config.yaml
qk_norm: false
init_std_o: 0.00477
weight_decay: 0.094
seq_len: 512
Each number is 50 + 12 x the weight over its row's rms, rounded and kept within 0 to 99. Layers, rows and columns count from 0. The size before them is the row's rms in percent of the matrix's.

# up: layer 6 MLP up, 768x192, rms 0.0943, rows 8-24, columns 0-95
# down: layer 6 MLP down (transposed), 768x192, rms 0.0807, rows 8-23, columns 0-95
up8 097:49 61 55 48 43 60 47 45 46 63 66 46 49 66 23 46 34 31 50 79 46 41 50 67 59 35 60 53 59 42 43 55 43 62 50 62 75 67 52 51 55 55 54 17 68 50 45 28 45 43 79 82 57 49 59 29 47 36 56 67 47 43 60 59 44 39 41 53 37 45 50 59 57 60 25 59 54 52 66 66 26 66 36 17 53 34 52 41 56 65 63 69 44 32 42 52
down8 101:51 47 45 57 44 31 65 44 44 56 52 38 58 62 54 50 26 58 38 41 68 44 47 67 42 54 39 46 38 30 63 69 39 46 45 53 28 46 36 73 54 36 58 37 57 41 61 63 47 51 34 35 32 58 58 69 39 51 66 47 55 45 50 51 53 45 75 60 50 63 69 72 30 51 55 53 68 62 52 55 36 59 45 54 43 44 44 46 57 31 50 60 40 43 54 60
up9 100:54 32 54 40 48 63 60 32 40 52 15 57 50 50 51 54 55 55 49 46 49 54 44 39 52 45 51 53 39 63 50 53 45 56 24 58 49 72 66 56 42 56 63 41 47 36 55 34 80 59 57 68 45 63 61 47 60 64 47 50 53 57 29 37 53 53 45 55 37 55 62 32 42 67 57 59 56 22 42 62 46 28 43 29 47 72 37 64 38 39 50 58 54 35 71 59
down9 102:42 48 39 38 56 42 37 80 44 52 81 36 24 61 47 58 54 58 62 39 41 35 61 48 55 53 59 47 40 54 40 55 42 36 51 37 35 44 78 53 66 54 59 41 38 50 48 36 45 60 50 32 72 40 58 49 53 37 51 59 53 56 57 51 76 78 54 42 49 47 63 38 48 55 62 44 56 46 46 66 37 68 45 35 45 48 38 58 49 44 67 43 36 71 25 32
up10 095:47 73 74 62 50 51 61 31 50 50 46 65 66 54 47 46 42 46 28 57 53 44 41 54 47 68 55 73 64 46 23 51 53 57 56 49 51 62 44 39 42 56 40 49 48 41 49 27 64 42 55 54 59 74 46 34 51 41 53 35 50 47 62 38 51 77 49 38 34 49 32 67 32 48 33 51 49 55 48 51 40 37 34 38 43 47 47 57 35 62 49 71 61 45 44 69
down10 101:40 46 32 55 39 36 32 54 66 53 55 26 61 48 51 37 54 68 63 50 44 77 45 51 41 62 42 49 42 66 47 67 40 58 46 22 64 28 57 37 73 67 67 36 64 49 76 51 51 50 72 46 62 53 63 42 38 61 54 50 61 50 40 47 30 28 49 44 47 40 48 60 50 34 58 60 30 53 47 64 54 65 45 66 57 31 44 57 42 69 47 49 49 53 40 52
up11 091:40 49 54 55 50 42 59 52 41 34 69 65 08 47 46 53 33 39 19 47 48 52 42 50 58 42 42 77 58 57 43 48 56 44 48 50 52 46 59 77 58 30 48 63 56 55 37 41 45 64 71 45 51 35 40 57 49 40 66 36 53 42 35 49 24 48 52 28 71 21 35 58 66 56 53 53 49 39 53 41 40 41 23 52 41 37 44 66 76 70 66 58 56 35 59 58
down11 095:54 45 59 43 49 61 40 45 57 65 48 23 66 59 46 53 71 77 59 55 58 43 64 64 32 59 52 39 44 32 50 44 57 49 48 45 41 64 51 36 53 66 49 72 61 39 60 41 69 43 41 47 60 42 54 63 72 56 32 58 56 64 70 57 45 55 55 63 29 70 61 63 32 48 50 39 53 49 76 55 42 60 32 73 59 37 51 37 46 54 59 71 38 55 38 34
up12 092:44 61 38 58 42 39 41 27 38 67 29 53 40 55 42 40 35 22 56 65 60 47 41 47 41 60 60 49 50 37 56 48 45 48 57 49 43 62 67 65 55 46 62 61 60 60 67 44 50 58 59 56 43 29 46 44 27 38 67 61 55 44 34 64 41 46 42 31 51 35 60 48 39 52 36 50 58 43 44 63 65 62 46 45 54 50 24 55 64 53 69 52 43 63 63 58
down12 096:41 35 52 63 54 62 58 48 40 35 54 59 45 53 35 60 43 64 56 48 58 58 61 39 49 41 40 44 68 56 44 62 91 49 38 43 52 66 34 32 30 54 44 34 53 39 66 43 42 52 42 55 45 49 34 64 55 37 45 57 54 44 74 38 42 52 60 62 43 61 36 70 43 58 63 62 87 38 72 55 49 52 70 48 58 54 58 33 50 45 62 49 49 56 41 55
up13 072:34 51 38 53 42 54 43 66 40 67 59 50 40 65 37 60 58 56 45 41 37 58 32 58 51 41 68 50 40 36 48 45 52 52 47 46 37 34 44 50 52 52 66 49 28 61 49 47 77 55 79 52 25 54 34 48 44 56 49 27 67 54 46 38 50 61 41 52 48 59 73 48 69 43 34 49 40 57 31 41 18 42 39 31 42 44 58 45 74 60 55 50 51 42 60 37
down13 071:53 49 57 30 55 43 48 66 44 46 43 63 49 41 66 18 42 33 41 61 73 41 49 43 59 46 49 61 50 54 31 60 37 60 33 38 56 63 66 60 51 51 28 52 51 40 34 49 55 48 40 43 49 28 43 47 37 50 40 58 33 56 65 51 36 44 55 58 57 51 43 55 46 59 58 68 47 37 54 54 61 46 65 52 51 51 54 72 48 55 53 61 63 38 43 44
up14 099:51 49 47 31 65 37 43 59 57 33 40 64 62 66 45 44 48 57 40 37 69 47 49 39 45 70 55 49 35 48 41 55 47 79 32 27 43 45 55 63 37 76 71 43 54 53 25 63 42 42 31 52 52 76 67 59 42 67 53 42 51 25 72 29 46 66 50 27 57 50 48 60 46 52 47 57 60 43 47 36 45 53 41 75 43 60 51 84 48 58 55 48 28 66 63 60
down14 111:34 48 28 36 41 75 65 48 52 62 45 65 48 54 45 45 61 37 38 60 50 35 39 35 48 48 69 52 48 56 59 34 49 54 60 64 39 58 60 38 41 51 65 46 54 55 71 64 54 73 39 54 67 36 56 48 49 66 49 41 70 48 56 65 46 40 61 40 67 41 45 48 55 47 43 46 78 63 37 47 54 77 56 75 52 18 40 52 46 79 55 67 46 55 55 60
up15 102:34 35 56 34 64 40 59 38 47 64 32 47 55 83 54 57 31 45 62 59 55 61 27 64 66 36 56 52 60 62 46 59 38 43 46 49 42 56 43 45 69 38 46 38 47 56 55 53 80 52 59 71 62 63 51 49 46 21 53 54 35 42 34 45 28 60 54 51 43 47 58 52 79 35 71 63 40 51 46 60 70 43 44 51 53 55 20 47 30 40 59 56 57 66 48 39
down15 105:53 48 31 37 49 51 57 48 65 54 67 84 68 67 34 45 54 59 73 52 43 43 70 31 26 62 55 69 31 48 35 53 70 56 69 45 44 51 61 39 24 37 66 67 41 51 38 61 43 43 37 50 34 33 46 55 52 61 34 59 56 40 58 47 64 41 44 60 54 41 41 51 26 55 45 44 53 15 41 58 62 34 43 54 34 31 40 51 38 53 41 51 45 61 48 55
up16 085:60 34 32 33 54 46 42 19 62 65 35 59 50 57 61 38 45 39 54 48 57 41 54 39 37 28 45 54 43 59 42 55 43 50 45 49 43 39 78 49 51 27 63 65 62 46 26 52 55 73 66 47 31 59 56 47 49 29 50 64 43 39 37 49 74 61 66 43 48 37 59 43 47 50 62 45 26 60 58 66 43 64 54 60 66 67 56 42 71 42 49 46 32 68 57 74
down16 086:53 40 43 66 56 46 33 69 68 65 40 42 46 44 40 57 60 45 57 26 44 54 42 40 36 64 51 49 33 58 70 49 48 66 61 47 44 46 49 55 75 58 40 46 55 33 46 50 50 44 48 46 41 49 29 50 38 74 42 31 60 69 46 49 17 55 49 58 42 60 40 78 52 50 33 50 68 47 52 31 51 52 51 38 43 60 59 56 54 48 45 66 60 28 61 67
up17 088:38 65 53 57 75 42 33 42 58 64 66 66 40 64 51 64 60 41 43 40 43 32 61 35 54 64 72 50 29 53 14 37 49 68 37 43 59 47 48 37 44 43 55 50 47 54 58 41 69 71 67 64 59 37 34 29 39 60 36 55 47 56 53 45 42 48 50 67 36 55 54 49 59 48 34 59 46 60 23 48 26 70 60 51 30 52 58 58 65 58 61 70 57 53 23 66
down17 087:43 63 51 81 47 42 31 41 64 27 41 42 68 57 63 49 32 65 60 51 60 64 57 46 50 69 37 36 55 57 69 55 50 51 29 37 67 66 34 51 56 58 45 45 60 48 47 36 45 54 27 39 39 44 55 51 51 48 41 62 46 41 46 43 29 43 65 65 55 47 52 43 60 48 75 60 19 79 55 45 62 44 51 63 57 52 50 46 48 44 60 49 41 50 53 66
up18 104:54 59 63 52 53 56 63 46 63 44 61 48 42 51 48 39 56 46 34 62 52 38 47 51 59 44 42 56 44 52 54 53 18 51 55 42 41 48 47 36 53 51 45 44 45 58 53 61 55 63 49 64 67 31 32 57 52 58 53 34 53 28 59 37 37 67 46 38 49 44 54 39 59 21 40 56 62 44 69 47 57 68 49 43 23 51 66 56 48 46 64 63 29 60 62 46
down18 102:46 41 43 48 34 72 47 39 49 52 51 59 44 38 48 70 62 33 52 65 57 47 50 47 61 35 35 45 64 45 66 46 43 68 77 69 48 33 45 52 53 46 28 51 53 50 48 48 31 42 39 45 56 37 63 78 48 60 65 39 50 61 58 58 47 37 44 59 46 48 25 53 24 66 32 41 34 28 72 50 50 53 51 35 47 38 50 46 53 52 57 66 59 57 49 69
up19 101:61 51 55 53 46 61 32 48 57 50 47 52 38 58 47 75 50 42 37 62 60 54 47 58 44 48 68 52 60 31 56 66 35 54 30 44 24 63 62 69 62 46 58 28 56 41 60 47 78 58 69 44 50 48 37 42 59 44 60 58 42 61 78 46 54 55 47 38 35 52 50 38 73 68 47 47 77 36 37 64 25 65 29 42 32 53 37 43 56 70 42 55 58 29 51 77
down19 109:25 69 56 58 49 44 61 54 67 44 47 63 48 79 53 50 61 40 44 39 49 41 62 44 57 37 61 32 49 57 46 29 56 43 28 56 46 62 54 60 53 46 47 53 37 63 40 50 40 50 34 53 79 50 50 46 50 50 39 60 43 64 48 55 45 53 57 41 39 53 60 49 80 63 42 56 62 46 59 61 55 45 40 46 50 49 48 46 36 72 41 13 52 91 49 52
up20 096:48 62 54 49 58 55 43 56 57 49 72 68 52 46 54 55 55 56 60 34 49 19 49 64 36 74 71 54 38 19 48 44 45 51 45 81 57 34 52 41 45 46 51 40 63 50 42 55 39 40 52 69 42 45 46 47 63 43 54 40 50 47 44 49 45 53 37 60 59 57 54 45 45 60 44 75 53 66 51 42 46 61 45 52 38 23 51 61 64 64 48 62 41 39 48 40
down20 084:63 20 63 73 33 46 39 38 40 59 52 54 44 46 54 48 50 62 68 19 34 36 59 46 31 42 60 40 47 52 42 56 52 46 64 48 54 56 43 53 30 24 37 53 44 59 56 60 43 61 50 29 58 62 47 37 64 46 66 45 69 39 83 47 52 45 53 50 60 63 69 50 64 48 43 45 52 51 58 40 40 69 45 38 52 50 69 33 44 64 47 42 54 43 42 42
up21 085:52 56 35 50 74 58 56 59 49 58 41 36 30 47 49 56 29 50 44 73 72 47 45 50 56 61 38 48 60 55 56 50 53 39 46 57 42 37 55 78 46 79 65 54 64 46 20 45 54 36 66 70 48 58 59 60 51 54 47 49 51 41 56 18 32 56 53 42 52 63 72 21 38 62 51 48 42 53 41 54 41 51 30 36 30 80 46 44 49 63 64 44 26 34 47 51
down21 088:49 58 44 58 66 24 56 42 56 42 53 34 59 45 56 44 37 36 54 54 45 57 61 55 65 52 41 16 50 53 62 29 51 82 59 53 70 33 38 60 35 40 37 33 67 66 37 50 42 65 39 61 63 39 49 47 72 56 60 44 58 53 59 38 79 21 69 66 44 32 46 47 55 56 34 56 47 30 51 44 43 49 62 68 45 42 54 46 61 55 46 50 60 56 41 42
up22 093:61 78 57 42 46 50 71 63 56 30 54 61 51 62 42 38 52 61 28 42 58 55 60 48 42 64 52 50 46 39 48 42 44 75 42 58 66 69 57 50 55 49 52 22 35 58 40 41 49 40 78 58 41 45 77 34 89 49 45 48 37 13 62 63 47 60 43 40 64 57 57 34 57 82 50 54 28 28 49 46 53 35 43 53 52 61 66 43 42 42 49 43 63 25 64 51
down22 099:38 43 30 58 50 31 38 50 52 52 57 50 38 38 63 47 60 50 69 35 30 54 42 48 72 40 46 52 51 68 39 53 60 48 21 55 53 43 27 71 43 61 60 60 51 48 62 77 42 44 49 47 52 64 29 63 50 59 64 26 56 81 53 46 53 30 60 38 47 50 43 59 43 47 56 44 63 72 80 50 43 62 49 65 44 44 25 58 57 65 40 67 41 34 67 57
up23 114:64 59 43 52 66 35 59 33 37 65 41 28 60 44 36 45 40 40 67 42 65 47 42 32 57 34 40 53 60 58 65 40 34 52 56 46 51 47 38 44 77 73 32 73 48 60 37 33 44 46 53 69 68 48 38 44 31 51 64 27 48 32 54 41 35 63 49 60 77 54 42 41 43 57 49 66 58 46 54 53 38 52 37 42 14 47 28 55 68 56 89 50 40 52 54 49
down23 107:64 42 28 65 31 54 30 51 33 54 54 36 47 54 36 75 76 62 46 36 53 41 53 56 46 64 75 33 40 62 29 52 53 60 68 46 58 68 52 64 57 47 31 55 44 52 45 59 42 37 43 23 41 41 72 59 55 48 45 70 37 31 70 69 63 46 54 55 58 50 55 45 29 31 59 62 47 50 39 48 61 72 47 50 51 64 42 68 34 56 43 55 50 70 51 58
up24 095:61 47 71 51 71 55 68 39 40 42 42 56 57 47 32 56 55 59 46 48 68 37 50 24 45 41 76 75 66 64 54 75 48 65 46 45 55 68 59 50 44 54 55 48 44 56 43 29 51 24 42 63 52 90 48 46 51 67 74 51 46 26 47 33 65 57 44 50 54 48 51 50 28 62 43 58 72 28 33 47 59 42 40 73 21 42 37 70 40 45 59 35 66 42 67 42